config.toml
num_attention_heads = 6
num_key_value_heads = 6
rope_theta = 20800.0
rope_fraction = 1.0
init_std_qkv = 0.0318
init_std_o = 0.0
init_std_down = 0.0
batch_tokens = 32768
train_tokens = 469600000
Each number is 128 + 24 x the weight over its row's rms, rounded and kept within 0 to 255. Layers, rows and columns count from 0. The size above them is the row's rms in percent of the matrix's.

# layer 3 MLP gate, 512x192, rms 0.105, rows 289-323, columns 64-127
size [ 96 101 112  98 100  91  95  90 103  97 104 109  99  95  96  99  94 101  94  99  95 104  92  93 103  96  94  96 106  90  97  97  95 102  99]
[[118 152 127 110 133  94 118 155 210  85  91  83  96 112 130 174 129 140 125 116 137 135 114 130 106 108 155 131 172 153 163 134 142 129 174 106 110 148 107 121 109 118 100 112 122 137  96  91  78 124 124 136 113 128 146 163 110 169 129 129 141 117 129 147]
 [ 79 160 114 118 108 122 121 160 135 126 148 103 141 136 136 118 147 127 122 110 130 141 128  76 136 115 118 199 122 124  98 112 117 123  93 133 122 132 121 119 122 125 147 116 112 136 114 126 130 140 123 157 109 134 140 119 102  87 123 100 163 141 103 148]
 [132 114 148 122 127 142 121  96 141 130  93 188  93 138 134 147 135 128 109 141  73 120 118 147 131 144 120 148 106 142  91 131 109 156 128 192 141 125 163  71 113 105 144  97 113 125 167 105 133 164 131 142 130 114 138 152 141 169 148  97 175 144 163 168]
 [101 189 162 156 173 127 113 116 155 107 125  97 156 159  90 129 134 110  96 118 137 107 162 104 131 142 173 127 155 158 109 160 111 136 139 138 158 122 152 114  91 139 122 112  88 128 123 149 126 145 129 133 117 148  89 180 136 167 105  89 120 123 110 129]
 [120 142 170 113 169 148 126 107 155 102  87 178 137 136 138 135 142 120 162 132  95 148 161 136 144 214 124 117 125 122 162  92 131 126 125 142 129 100 107 117 141 133 121 107 137 171 107 160  79 143 147  99 134 134 118 131 102  92 134 125 122 130 132 143]
 [110 114 152 133 107 142 145 148 142 145 164 136 129 136 119  81 146 111 152 155 108 105 127  97 125 126 111 137 147 117 144 188 149 122  84 148 127 119 106 100 190 102 130 114 129 123 113 141 173 113 152 140 115 128 126 172 160 157 141 110 150 161 138 130]
 [ 75 112  86 131 154 142 128 150 119 114 105 139 121 134 176 163 146 106 128 122 107 128  70 137 159  94 123  91 138 117 105 126 110 118 110 153 130 127 112 172 117 129 113 136 124  97 110  92 135 157 113 106 160 126 102 150 103 146 117 125 151 131 139 133]
 [124 166 123 116 133  74 123 134 176 163 125 119 121 109 112 111 107 178  66 111 101 137 124 137 128 136 137 120 121 116 145 108 119 115 146 121 100 104 131 176 115  84 127 137 131 114  78  96 116 126  87  66 138 107 155 106  99 134 116 121 124 128 131  95]
 [ 92 135  76  73 133 136 129 136 115 137 135 136 102 137 131 129 160 100 131 129 142 169 166 106 132 137 105 146 102 151 163 130 147 179  97 111 128 144 106 123 137  86 125 119 176 145 145 118 124 113 144 121  92 190 121  95 140 115 113  80 138 107 175 108]
 [178 130 120 108 106 134 130 119 172 146 128 149 127 151 137  73 138 133 122 144 178 161 122  73 149 137  75 122 123 127 118 125  98 123 149 159 125 150  84  86 149 148 135 127 123  95  90 144 118 149 169 166 169 124 133 143 111 145 141 129 117 172 118 143]
 [152 158 105 158 135 168 152 127  81  96 103 130 111 100 136 164 143 157 152 119  94 115 147 141 159 115 150 118 105 101 157 112 162 128 127 150 126 108 124 140 156 119 112 105 116 140 124 146 144 106 163 191 158 174  86 144 114 118  97 100 121 128 129 142]
 [141 135 140 146 156 127 107 141  76 130 157 154  84 157 105 109 130 147 135 104 138 119 134 130 160 149 135 111 102 102 145 138  89 153 129 102 146 144 152 136 104  93 177 122 146 133 181 153 181 140  99 129 105 115 114 161 169 123  64 110 131 135 125 169]
 [130  92 128 107 136 173 155 167  91 100 129  90  68 146 148 139 159 144 190 128 141 129  85 121 110 161 150 169 135 109 105 144 118 122  98 129 148 112 129 129 113 119 123 107 113 120  93  79 103 147 160 129  94 129  94 164 122 120 114 130 144 139 127 137]
 [156 142 107  91  96 130 131 146 106 164 121 104 151 114 126 106 116 187 140 101 122 130 151  93  63 132 103 128 111 131  77  91 122 130 131 106 139 136 112  71  94 130 166 129 187 140 150 105 131 149 140 144 107 108 169 106 133 139  96  92 118 140 135 138]
 [ 98 123 120 149 157 106 129 150 122 191 130 100 107 118 140 127 142 169  87 148 102 140 142 148 130 123 144  63 149 131 109 146 139 135 155 155 153  90 125 128 168 143 135 101 120  85 125 139 122 147 157 113 146 155 156 120 121 112 102 123 144 113 161 100]
 [133  99 167 163 148 155 155 102 120 123  95 137 129 137 110 150 109 132 100 142  88 148 176 113 140 114 139  72  94 128 138 160 148 113 129  99 117 115 172 112 147 131 148  87  83 144 159 106 138 144 128 127 122 152 149 172 135 145 121 127  82 115 177 114]
 [148 147 136 120 128 107 101 104 137 168 115 132 184 137 163 112 114  91 134 177 120 140 144 144 143 169  94 148 182  98 117 140 124 112 165 176 176 169 130 145 115 119 137 162  77 124 110 106 114 134 144 152 156 144 154 136 134 156 112 120  97 135 109 160]
 [128 115 108 121 103  98 143  93 159  94  99  91 113 154 109 150 137 130 143 118 114 129 116 111 126  98 162 103 141 159 127  97 131 105 171 142 122 110 146 111 128 124 115 117  88 122 138 186 128 118  88 109  98 124 151 140  97 164 159 112 121  87 141 102]
 [118 121 133 103 102 118  85 101 121 118 143 103 107 136 117 120 112 157 129 129 118 123 113 113 109 136 167 109 109 142 105 171 107 153 176 114 116  96 127 143 114 133 144 125 149 146 126 134  92 157 116 145 134 143  85  99 170  87 159 139 118 103 152  89]
 [125 120 166 112 173 154  97  83 121 135 139 117 139 147 157 146 127 147 147 182  83 140 138  43 145 130 134 144 114 112 155 159 125 139 123 149 124 177 142 151 196 113 108 135 104 109 143 135 113 167  92 120 134 122 117 136 134 128 135 142  89 162  84 104]
 [147  96 105 122 119 140  93 151 137 107 129 103  80 106 131 142 166 156 128 176 125 188 132 157 137 102 136 134 146 132 145  90 185 126 138 117 128 124  96 163 151 145 113  98 159 123 114 121 116 110 125 124 144 142  82 140 107 120 122 124 151 119 103 105]
 [172 137 114 144 148 123  99 171 140 133 147  88 135 125  97 133 159 163 142 127 133 146 135  85 135 110 127 129 122 121 185 122 153 137 103 126 144  91 169  82 188 111 121 120 160 137 141 156 188 103 138 157 133  97 101 104 160 183 124 136 134 144 108 103]
 [159 101 168 100 149 124  91 180 130 130 130 135  97  77 114  98 124 132 158 119 152 143 116 108 112 122 138 108 145 130 150 119 120 120 145 138 130 141 139  83  82 102  90 106 123  97 160 118 118  85 120 135 139 102 146 124 108 167 104 124 140 198 137 132]
 [153 149 121 209 169 163 116 156 125 109 102 121  92 146 117 114 152 128 142 135 165 160 177 103 167 144 106 146 118 132 155 147 145 129 115 159 121 115  94 150 121 126 127 139 124  99 131 107 156 124 118 177 130 129 128 148 179 141 169 131 147 139 175 129]
 [119 144 125 141 183 157  71 145 108 153 150 102 171  96 148 139 100 129 129 163 155 135 137 118 140 137 133 147 147 202 163 127 118 134  91 146 146 120 140 129 166 155 123 113 145 162 118 164 152 146 142 116 131  89 135 120 157  86 142 127 120 140 119 147]
 [131 154  88 129 139  96 136  78 173 141  91  72 122 135 182  98 135 147 134 145  98 124 154 136 126 110 145 180 133 118 151 142  85 115 157 150 136 131 107 159 123 108 141 135 176 109 143 136 156 100 108 126 148 154 116 155  91 138 129 148 107 121 130 119]
 [137  60 146 140 117 168 170 154 142 102 131 139 124 144 109 107 144 171 132 129  93 125  70  96 107 152 130 154 142  79 109 128 131 159 157 128 128 139 155  99 102 119 106 111 125 140 135 183 134 113 165 107 132 125 148 151 112 111 101 134 121 150 144 160]
 [140 114 135 126 127 132 113 116 155 120 130 108 128 153 137 134 105 119 157  87 196 162 101 111 125 139  69 155  52 165 105 138 130 141 102 142 110 121  88 109 144 113 114 118 117 113 150 151 144 125 116 143 169 153 102 133  74  95 133 132 158 142  98 106]
 [127 128 120  84 133 126 146 105 144  89  90 162 139 144 117 113 124 118 138 158 115 137 180 124 116 123 151 110 149 153  71  95  99 140  95 117  90 144 100 111 157 152 109 138 143 151 155 150 114 139 129 155 168 127 157  97 203 111  95 103 148 107 117 143]
 [104 131 121 117 152 125  95 113 162 170 130 121 122 130  99 114 142 146  98 130 123 153 179 111  93 145  99  97 109  99 111 107 152 137 143 119 108 146  88 169 116 148 125 187 148 129 115  91  81 131 127 159 123 143 128 118 136 143 204 149 114 143 119 133]
 [130 125 137 101  74 136 142 162  94 161 128 128 118 127 141 112 141 138 102 123 166 170 137 137 139 104 131 106 129  88 140 146 138 153 132 131 124 149 115 108 155 129 132 130  71 136 126 156  97  99  95 119 124 147 139 115 134  81  80 104 135  98 156  94]
 [110 170 158 149 149 124 110 153  99 145 135 141 116 123 146 123 141 115 197 131 104 126 127  90 122  59 158 114 154 110 161 161 139 110 171 100 166 108 100 127 119 121 123 123 112  92 134 151 146 108 111 180 142 155 113 168 153 138  87 147 113 104 109 160]
 [121 101  92 126 150  79 111  93 114  59 135 112  89 145 104 113 135 112 172 112 117 100 131 140 168 137  88 108 174 111 126 132 111 102 103 116 106  99 132 162 118  91 126 180 109 108 131  75 131 126 134 100 172 138  99 132 121 152  60 145  97 132 109 168]
 [122 150 116 156 176 157 119 192 109 143 165 133 137 111 132 158 167 138 144 137 122 113 164 184  87 101 116 102 112 167 149 117 125 148 124 187 109 115 112 157  97 124  98 160 121 137 156  90 110 104 120 114 103 109 117 118 113 140 164  98 161 124 107 151]
 [129 135 149 115 131 145 120 176 130  84 148 121 153 157 149 135 175 140 113 168 144 139 129 103 129 109 126 140  70 131 138 137 130 126 103 153 141 133 111 141  97 173 131 167 106 108 135 137 136 119 165 140 122 178 126 135 121 112 113 124 177 134 180 118]]
# layer 3 MLP up, 512x192, rms 0.102, rows 289-323, columns 64-127
size [ 96 105 106  98  98  97  94  95 107  95  96 106  94  95 105 101  89 100  99  99  98 108  89  93 105 101 100 100 107  93  98  98  94 101 101]
[[113 154 121 125  88 113 144 138 137 137 142 163 142 129 106 156 129 130 159 127  91 117 169 106 123 104  56 138 124 181  90 137 133 132 161 132  53 113 154 121 123 111 124  94 127  93 110 111 111 156 120 135  94 143 106 130 138 128 126 155 120 141 121 165]
 [167  87 128  84  94 138 134 174  92 188 124 124 139 126 124 147 121 140  90  95 105 132 149  86 100 104 144 187 118 122 134 141 166 126 149 124 102 118 168 124  99 125 155 132 138 133 147 144 105 140 129 101 142 115 137 110 114 106  97 133 160 128 151 118]
 [101 110 151 150 122 130 130 160 138 156 166 157 108 160 145 122 179  99 124  86 165 154 117 135  77 116 138  91 126 110 136 126 132 136  82 119 122 140  93 143 117 156 138 109 103 154 127 118 166 124 140 121 135 158 116 124 116 124 141 134 115 143 123 138]
 [113 168 130 139 124 142 118 115 176 110 128 145 111 173 120 160 119  93 106 160 151 172 117 187 149 151 116 123 132 144 134 128 167 139 124 169 129 114  92 115 148 148 147 122 132  97 115 149 123  91 114 174 134 119 161 135 127 116 166  67 130  93 153 119]
 [ 95 114 138 131 115 176  85 114 142 149 120 117 140 143 143 169 109  99 141 110  85  83 160 128 164 112 118 158  93 100 105  88 139  97 125 153 159  97 126 123 165 152 155 146 131 165 147 123  70 158 143 113 101  86 150 110 101 137 150 129 123 164 151 112]
 [113 114 112 171 102 145 132 143 104 152 131 141 116 129 108  97 146 127 125 120 138  93 145 120  89 134 125 129 163 127 149 142 113 121  98  99 119 150 141 124 176 135 153  91 129 120  93 110 128 129 116 144 117  92 113 136  81 125 127 153 100 165 144  94]
 [135 140 149 139 139 127 141 142  98 170 169 127 147 149 129 124 147 153 172 158 120  93 121 149 124 123 130 153 121 102 141 140 106 111 114  95 109  95 171 137 150 135 124  88 136 125 115 130 175 148 113 135 109 132 115 106 120 107  98 153 114 145 146 144]
 [138 102  91 126 104 147 110 133 127  96 133 122 143 167 155 144  90 113 107 157 167  52  93 145 159 117 130  96 136 133 115 114 160 116 174 157 118  86 136  99 102 140 138 106 152 152 102  95 113 114 129  96  77 128 123 147 132 159 170 130 137 147 121 107]
 [129 112 123 138 157 181 133  98 124  80 161 164  98 141 119 132 131 165  99 140 125 135 135 123 129  98 127 144 157  59 128  99 102 104 115 145 147 135 137 149 130 132 137 177 159 118 106 140 122 126  96 108  86  83 111 120 142 116 132 109 158 141 128 123]
 [128 152 148 117 144 132  98 170 104 150 114 136 127 142 126 115 155 148 107 126 105 131 121 160 142 109 117 150 125 174 114  90 138 149 132 158 119 158 110 173 161 127 122 123 142 145 139 140 105 158 160 156 128 165 169 131  88 135 136  89  79 179 195 135]
 [159 134  69 126  95 102 151 151 148 165 137 111 138 132 140 134 162  81 140 167 113 119 153 108 155 131 131 162 106 114 107 155 137 138 109 144 198 149 116 119 142 117 103 145 102 127 156 165 137  83 129 114 135 135 141 133  95 124  94 141 117 154 205 134]
 [ 70 150 137 157 123  89 107 146 104  74  85 113 110 111 105 145 107 146 152 118 122 135  98 119 140 145 112 113 112 134 155 128 158 119 127  90 110 147 134 129 139 119 117 183  92 116 117 153 127 114 162 120 138  97 151 138 133 161 129 128 130 165 145  91]
 [155 138 123 138 132 127 126  89 100 149 104 100 119 113 157 135 145 124 130 143 149 123 147 165 153 139 157 110 125 151 121 184 128 155 132 139 170 166  95 150 134 123  94 153  96 113 131 127 117 130 145 107 117 148 123 147 146 176 138 153 116 136 146 119]
 [132 142 149  73 146 156 132 101 164 134  85 130 125 155 180 143 142 107 123 131 106 173 140 150 167 132 155 142 150  70 106 135 134 180 122 140 160 145  96 127  99 152 127 150 133 108  73 163 103 147 118 130 125 135  69 129 158  86 118 132 145 127 138  98]
 [158 126 119 111 130 143 102 101 142 157 138 134 148 133 179 162 130 133 142 128  98 122 184 112 149 173 144 161 118 137 139 122 186 145 133 143 112 151 119  89  76 144 104 152 149 148 198 166 153 113 136  78 117 153 164 131 108 149 125 134 112 102  87 137]
 [125 126 137 156 146 150 138  96 136 143 146 146 101 145 121 141 134 161 138 147 108  94 120 121  79 170 147 106 154 100 150 100 159 139 162 121 105 153 119 161 159 157 126 130 104 142 155 144 138 131 123 139 131 139  86 120 127 123 144 114 124 172 128 150]
 [158 128 200 102 140 101 156 112 110 130 128 111 116 113 132 102 145  90 160 150 161 132 105 149 145 162 108 161 126 107 134 137  83 124 105 114 123 142 143 146 153 161 116 110 154 134 129 137 122 114 107 114 166 133  91 152 174 128 166  90 142  95 180 117]
 [135  88  99 169 125 110  69  93 114  87 120 124 167 152 116 132 150 115 165 137 138  97 125  94 129 105 109 125 134 160 125  95 122 130 136 121 154 102 142 144 110  88 115  76 136 107 134 118 132 108 185 142 138 109 147 143  91  87 121 154 103 130 128 152]
 [119 128  74 130 157  87 123  64 131  91  79 143 109  97 157 117 120 158 102 146  94 140 121 103 124 155 145  65 115 160 119 130 123 112 136 108 112 116 132 121 113 122 149 152 182 108 154 143 111 139 104  98 115 125 133 100 133 116 118 135 126 131 114  69]
 [103 173  95 135 165  98 128 162 114 108 110 141 125 175 169 136 123 158  96 103 122 102  93 126  93 130 118 138 135 144 145 112 129 111 104 120  97 146 128 123 135 130 128 112 195  99  90 184 109 148 102 109 134  93 140 118 136 165 141 144 124 140  71 141]
 [106 158 163 115 136 144 133 151 128 135 140 134  92 144 149  98  87 187 110  92 142 163 145 139 135 102  97 116 113 158 103 118 121 136 104 109 144 160  77 128 137 121 123  97  97 147 120 139  99 128 123  93 150 100 165 102 155 149 154  92 119 148  90  98]
 [140 120 100 115 138 134 135  90 190 107 156 146 146 138 141 121 103 128 118 110 133 129  84 118  99 111 110 121 152 129 150 155  93 119 120 148 112 142 113 160 122 149 134 118 102 115  85 150 144  75 126  83 145  94 156 154 124 115  79 137 122 144 104 112]
 [149 142 192 132 160 127 150 145 132 137 139 100 122 117 129  95 125 142 142  85 101 114 114 135 169 163 104 125 110 160 102 138 130 127 150 117 141 147  86 144 156 161 122 168 103 152 135 145 150 115 156 136 124 147 119 117 151  97 139 136 104 111 130 147]
 [ 86 115  98 142 147  93  92 138 100 172 130 129  94 131 155 137 163 114 110  78 115 150 121 131  81 161 130 116 168 127 104 143 140 141 122 179 130 116 103 146  93 145 123 132 125 137 116 112 116  96 138  94 143  80 146 121 141 166 123 132 113 178 131 126]
 [123 129 150 110  77 120 143 112 132 112 109 136 123 151 150 137 107 114 130 150 116 115 137 163 144 118 119 114 125 100 149 134 145 131 131  85 153 122 153  97 129 143 143  47 106 158 150 108 108 104  82 108 126 125 135 156 143 137 169 111 173 118 112 157]
 [121 103 138  95  70 140  88 171 151 160 107 108 154 145  98 153 112 172 148 124 142 131 138 135 142  66 142 131 130 153 148 122 133 137 125  87 172 113  81 150 152 132 115 129 149 169  99 143 163  83 143 128 154 148 146 108 123 126 133  97 137 103 106  82]
 [ 99 134  83 116 142 104 159 116 148 150 133 103 138 110 121 121  99 129 127 128  93 123 150 145 129 130 106  89 184 144  95 139 105 116 173 121 159 119 119 168 181 132 107 144 138 102 151 104 135  85 119  89 119 143 134 123  68 106 135 143 119 156 126 134]
 [142 130 112 157 123  84 120 120 151 120 151 130 133 115 128 153 170  84 132 109 128  92 131 139 142 123 177 116 126 103 170 120  94  98 124 129 121 102 128 131 154 145 178 169 104 136 128  99  95 136 136 156 125 168 105 106 108 170 120 152 135  75 116 133]
 [164 162 134 151 100 116 140  91 143 111 104 115 150 136 119 119  75 114 154 125 160 120 129 127 150 136 114 119 121 115 157 161 116  99 134 152 176 120 141 129 122 115 166 123 109  94  91 110 150  88 135 128 139 122  76 180  91 157 125 130 113 106 130 172]
 [114 172 217 132 109 185 172 137 103 185 106 136 134 152  81 109 138 133 148 146 140 120 137 115 173 131 158 121  98 141 136  90 105 142 105 145 128 112 158 135 123 147  95 105 165 159 129 135  90 172 140 128 118 145 119 111 104 125 115 145 113 117 131 119]
 [107 156 143 138  77 114 113 171 132 159 147 163 128 103 120 128 128 121 104  65  94 143 146 141 103 130 160 120 104 141 106 119 144 134 123 138 103 143 104 125 143  97  77 153 155  96 132 130 111 146 114 133 108 140 103 154 110  77 158  82 146 131 129 157]
 [137 126 165 177 160  87 175 108 117 133 101  84 134 102 143 105 135  90 123  89 129 126  94 159 150 142 107 113 105 124 137 110  91 126 130 114 102 142 100 144 144 121 123 122 138  98 127 125  99 102 159  93 118  87 105  92 122 151 154 173 130 124 186 149]
 [171 153 134 139 117 138 130 116 159 158 148 128 136 107 137 113 119 119 149 161 130  95 126 157  98 129 120 121 116 107 150 122 127 102  73 122 137 155 134 112 162 175 115 100 113 112 123 124 165 104 145 143  93 106  82 109 118 123 131 132 138 102  70 114]
 [138 121  96 128 163  91 134 140 133 122 160 102 123 127 138 124 113  87  97 158 161 137  83 143 121 138 139 145 129 176 116 149 157 145 137  79 128 148 141 114 121 125 104 144  96 146 113 133 129 136 127  94 164 112 108 158 158 110 139 128 130 114 112 125]
 [143 138 165 124 139 170  92 123 116 145 115 119 153 177 104 133 155  70 121 145 152 104 108  93 107 156 134  86  62 161 138 105 116 137  96 157 180 116 140 146 143 161 134 140 145 170 117 107 149 119  70 164 137 173 157 126 133 119 139 120 119 172 127  97]]
# layer 3 MLP down (transposed), 512x192, rms 0.0957, rows 289-323, columns 64-127
size [ 96 105 110 103 103  96  91  97 100  98  97  98  98  93 104 100  95 101  98 102 101 106  95  95 106 100  99 102 105  97  97 102  98 104 103]
[[155 151 145 149 126 150 139 164 100 144 145 129 131 141 142  39 180 163 120 166 150 140 119 109 135 115 139 111 133 124 103  95 153 190 125 168 106  62 144 162 142 126 149 127 108 152 117 164 121 115 119 153 151 136 183 150 142 117 135 121 101 142 105 130]
 [137 141  87 160 137 120 128 127 101 112 142 133 124 142 149 145 133 162 163 125 117 101 126 133 161 132 143  81 134 137 117 141  85 121 157 147 137 135 119 134 145 162 111 172 127 135 130 147 123 180 124 192 124 117 107 125  64 159 101 144 157 124 160 149]
 [138  91 132  96 145 170 121 139 145 127 120 129 135 103 115 152 124 127 128 130 107 179 127 138 184 159 127 125 113 131 110  77 101 171 145 124 175 109 101 124 126 167 107 146 114  84 127 133 115 130 134  97 171 131  90 103 133 165 145 141 122 110 133 115]
 [ 87 161  78 176 121 137 152 120 163 134 136  77 138 141 121 154 127 130 114 112 156  91 113 100  78 110 194 118 139 124 122 124 114  98 123 117 182  97 112 151 128 121  92  94 115 133 120 141 130 134 178 136 127 129 113 103 156 122 115 143 149 108 111  94]
 [134 104  96 171 108 129 113 142 119 180 151 107 117 113 165 110 128  84  95 148 121 201 157  98 121 117 139 133 167 158 124 109 104 202  73 105 121  79 135 150 127 138 135  99 145 128 151 136 128 110 114  90 141 127 154  78 142 141 116 109 143  96 130 113]
 [138 132 134  97 178 113 119 105 148 133 114 111 116 103 128 177 117 141 113 142 123 103  91 142 132 122 135 109 115 124 128  98 109 149 170 112 126 126 110 150  99 140 109 150 144 114 164 112 124 129 106 131 148 121 127 105 119 133 131 118 144  87 105 167]
 [145 136 197 127 137 134 111 141 139 117 130  98 149 132  84 110  75 116 142 132 127 211 147 125 134 163 159 149 104 129 152  71 133 208 145 128 124 111 129 108 152 142 133 134 132 171 145 156 137 111 141 123  91 104 112 104 137 136 138 116 105 135 134 125]
 [107 123 188 101 167 156 155 113 111 120 123 139 124 120 173 102 153  33 159 127 161 164 164  96 152 144 102 142 117 135 103 150 129 152 113 129 121 188 120 106 146 134  95 125 136  62 157 136 120 119 170 156 159 131  89 146 153 115 135 132 143 112 129 152]
 [140 134 130 123 104 134 137 125 157 129 127  96 101 121 117 102 133 136 143 158 101 170 141  98 140 178 122 126 121 128 120 167 137 248 138 109 120  90  92 103 137 147 111 131 152 125 115 116 121 112  98 108 146 151 104 120 157 141 140 118  92 132 142 105]
 [165 145  90 134 104 138 130  90 118 133  74 174 110 149 116 134  80 135 125 146 189 115 125  97 141 128 113 116 130 113 106 112 143 170 113 153 112 124 128  80 125 120 155 122 103  73 119 132 150 142 137 130  94 114 154 102 158 105 137 143 128 138  84 155]
 [136 118 143 163 116  99 123 135 104 137 119 164 142 124 112 131 179  95 135 133 128 129 163 137 135 121 149 125 132 112 133 102  99 122 139 106 130 127 132 111 170  78 130 140 117 120 125 118 108 153 132 117 161 160 108 121 132 133 132 128 173  93 100 110]
 [164 141 165 153 114 121 121 103 103  96 100 114 148 137 144 138 129  90 129 144 128 214  83 111 123 116 125 142  84 164 112  82 144 217 103 134 118 107 137 109 131 119 147 129 155 155 100 123 128 122 127 129 105 111 102 144 110 144 131 127 132 162 119 168]
 [120 121 130 127 150 117 125 148 135 136  96 130 100 141 124 132 156 111 125  80 142  91 136 145 118 120 163 152 105 141 133 132 117 101 143 111  93 106  98 140 134 135 125 102 148 101 118  75 107 136 138 176 118 126 116 130 120 132 161 114 146 154  87 119]
 [ 92 146 103 130 116 128 157 140 128 157  81 157 117 131 139 140 128 144 130 134 184 105 158 126 118 168 134 104 140 129 120 103 115 147 156 155 126  73 145 123 100 148  83 122 170 156 103 120 151  98 156 113  75 130 153 119 135 116 147 121 152 147  65 136]
 [149 139 142 143 116 147  93 120 165 120 103  92 135 113  85  99 164 139 115 158 107 151 112 106 124 149 144  99  84 157 145 101 103  96 131 120 152 125 150 170  54 114 112 122  95 138 125 129 142 146 105 140 103 150 114 133 113 142  93 138 106 163 143 145]
 [119 176 109 146  64 106 118 125 119 114 159 101 119 134 106 124 129 103  95 109 132 164 126 130 128 126 119 163 114 106 142 133 104  63 125 129 167 108 104 111 150 144 116 108 141 101 124 135 111 147 121 142 112 161 124 130 109 106 132 163 150 110 155 158]
 [111 118 146 134 132 117 131 135 150 145 142 148 147 154 105 138 132 179 123  86 158  86 132 137 101 151 133 160 145 152 132 143 121 144 151 147  75 150 121  88 109 137 169 146 179 159 129 116 107 113 149 160  97 156 188 101 125 134  99 154 162 143  82 106]
 [166 129  86 123 127  87 127 159 116 100 176 125 116 144 142  92 117 134  61 141 120 153 100 175 138 112 138 140 160 104 116 124 145   5 111 155 151 139 154 144 108 139 162 103 153 105 165 121 115 132 143 145 133 142 129 150 152 108 140 157 110 125 160 107]
 [117 110 112 125 111 122 177 112 100 111 108 146 162 129  97  87 145 147 144 159 156  73 112 118 145  90 138  97 127 140 131 159 128   2 116 113 114 127 145 149 124 150 128 146 101 145 110 144 115 119 132 123 142 124 128 148 158 157  77 100 143 141 124 188]
 [134 121 102 130 118  93 158 125 186 143 125 146 132 127  95 137 151 173 135 147 140  88  82 144  90 115 121 125 164 143 140  97 149 166 124 141 156 107 102 152  97 129 133 159 114 175 136 147  85 120 154 125 180 167 136 144 139 121 138 122 162 165 212 143]
 [117 129 111 124 120  97 150 160 105 108 166 161 123 127 116  70  93 119  84 129 112 107 137 104 147 112 131 132 104 147 147 145 129  76 128 110 112 135  99 104 153 103 104 111 140 143 129 113 114 131 162 122 117 162 137 142 156 150 123 104 152 133 119 126]
 [104 150 127 131 128  52 140 126 114 137 113 103 110 136 123 110 131 138 150 169 125 102 151 157 113 171 133 143 106 125 128 121 122  73 165 135 150 121 108 125  99 138 133 169 104 164 157 133 111 174 142 108  90 116  99 101 117 134 179  95 127 151 158 136]
 [130 125  69 122 112  94  88 100 120 135 127 150 126  87 132 193 103 170 114 145 181 123 146  95 110 124 130 145 158 117 117 126 116 164  92 122 100 108 128 121 113 139 134 131 138 144 117 102 114  83 114 111 107  82 155 155 119 156 145 132 156 147  84 158]
 [157 143 137 145 171 104 123 149 153 142 136  94 119 108 124 112 144 125 139 134 115  73 194 118 137 146 149 128 123 108 125 113 140  93 143 137 129 154 174 153 131 101 171 140 134  98 119 120 162 132 100 172 110 138 111 128 149 151 138 138 139 138 132 117]
 [113 193 131 104  74 114 145 111 109 126 118 119 167  98 115  94 127 131 119 162  82 184 123 172 145 145 123 121 145 174 139 165 104 142 132 128  76 162 112 149  91 125  80 100 171  97 144 126 152  87 140 121 112 111 139 165 107 155 122 103 108  92 113 131]
 [123 159  99 171 140 101 128 106 173 133 133  70 139 114 144 134 118 125 147 142  95 203 140 100 110  90 180 135  78  98 161 154 114  62 172 164 129 115 141 126 124 143  96 120 146 117 124 122 140 162  98 100 137 141 115 125  92 143 134 130 109 150 102 144]
 [ 98 131 145 176 142 138 118 109 181 120 119 164 131 122 113  96 122 125 182 151 144  86  98 132 132 116 146 137 140 127 156 141 147 155 105 113  85 102 124 136 136 164 123 135 105 171 128 155 133 142 144 151 142 122 132 144 140 138 145 109 117 126 110 147]
 [ 97 120 107 185 167 116  94 148 156 133 163 116 154 125 137 124 131 102 136 175  86 114 164 131 106 114 153 163 165 119 163 114 127 111  98 129 120 120 110 104 110  99 113 123 124  91 145 109 126 169 115 130 130 119 152 111 146 131  91 119 130 135 157 142]
 [118 147 106 157 126 109 134 131 170 146 168 122 123 133 145 168 157 114 106 101 114 122 137 135 133  98 105 132 126  96 183  93 134 213 155  89 150 126 153 131  51 144 158 112 131 144 128 127 102 139 164 137  79 128 143 143  90 140 151 124 108 122 126 132]
 [ 96  99 114 122 137 174  98 139 103 112 126 156 112 148 141  88 153 110 167 131 114 146 159 121 163 108 153 145 143 117 113 104 142 129  94 157 148  98 171 111 120 137 114 118 134 146 113 113 116 143 160 152 147 115 134 142  59 135 128 121 119 136 103 130]
 [129 109 121 125 110 149  88 142  92 136 175 134 134 155 154 108 166 170 100 130 158  77 138 111 165 101 146  99 118 125 123 137 133  77 163 130  79 167 111 108 155 155 174 169 124  84 159 149 114 164 113 106 116 113 147 152 122 141  89 130 120 107 164  59]
 [149 154 147 160 132 101 121 133  78 127  98 144 164 127 148 163 155 134 163 176 158 158 138 113 154 116 132 147 147 102 167 126 167 152  96 171 104 119 165 105 116 138 115 151 127 148 131 117 121 147 104 116 141 127 124 106 154  94 107 165  85 144 119  76]
 [ 98 123 174 123 151 174 140 157 155 107 117 121 145 141 154 179 128 132  71  80 148 131 147 138 112 120 143 118 161 129 113 143 142 176 156 137 116  95 139  82 124 122 139 129 115 131 127 148 137 107 124 135 103 130 144 145 110 136 147 110 180 146 152 118]
 [123 130  98 119 141 123 132 111 158 144 133 145 117 111 123 117 156  85 155 150 130 172 148 122 102 138 139 141 111 123 141  83 127 149 122 149 139  74 148 181  98 122 122 124 111 106 174 130 112 130 120 154 105 146 115 123 114 110 132  80 137 169 114  95]
 [156 109  96 156 123 156  78  94 112 131 143 116 136 153 147 196 112 120 138 108 117 193 130 143 108 114 123 104 132 124 142 165 118  91 128 132 131 112 148 118 104 137 105 133 112  96 141 132 116 106 147 116 152 135 151 134 161 132 132 126 113 146 136 109]]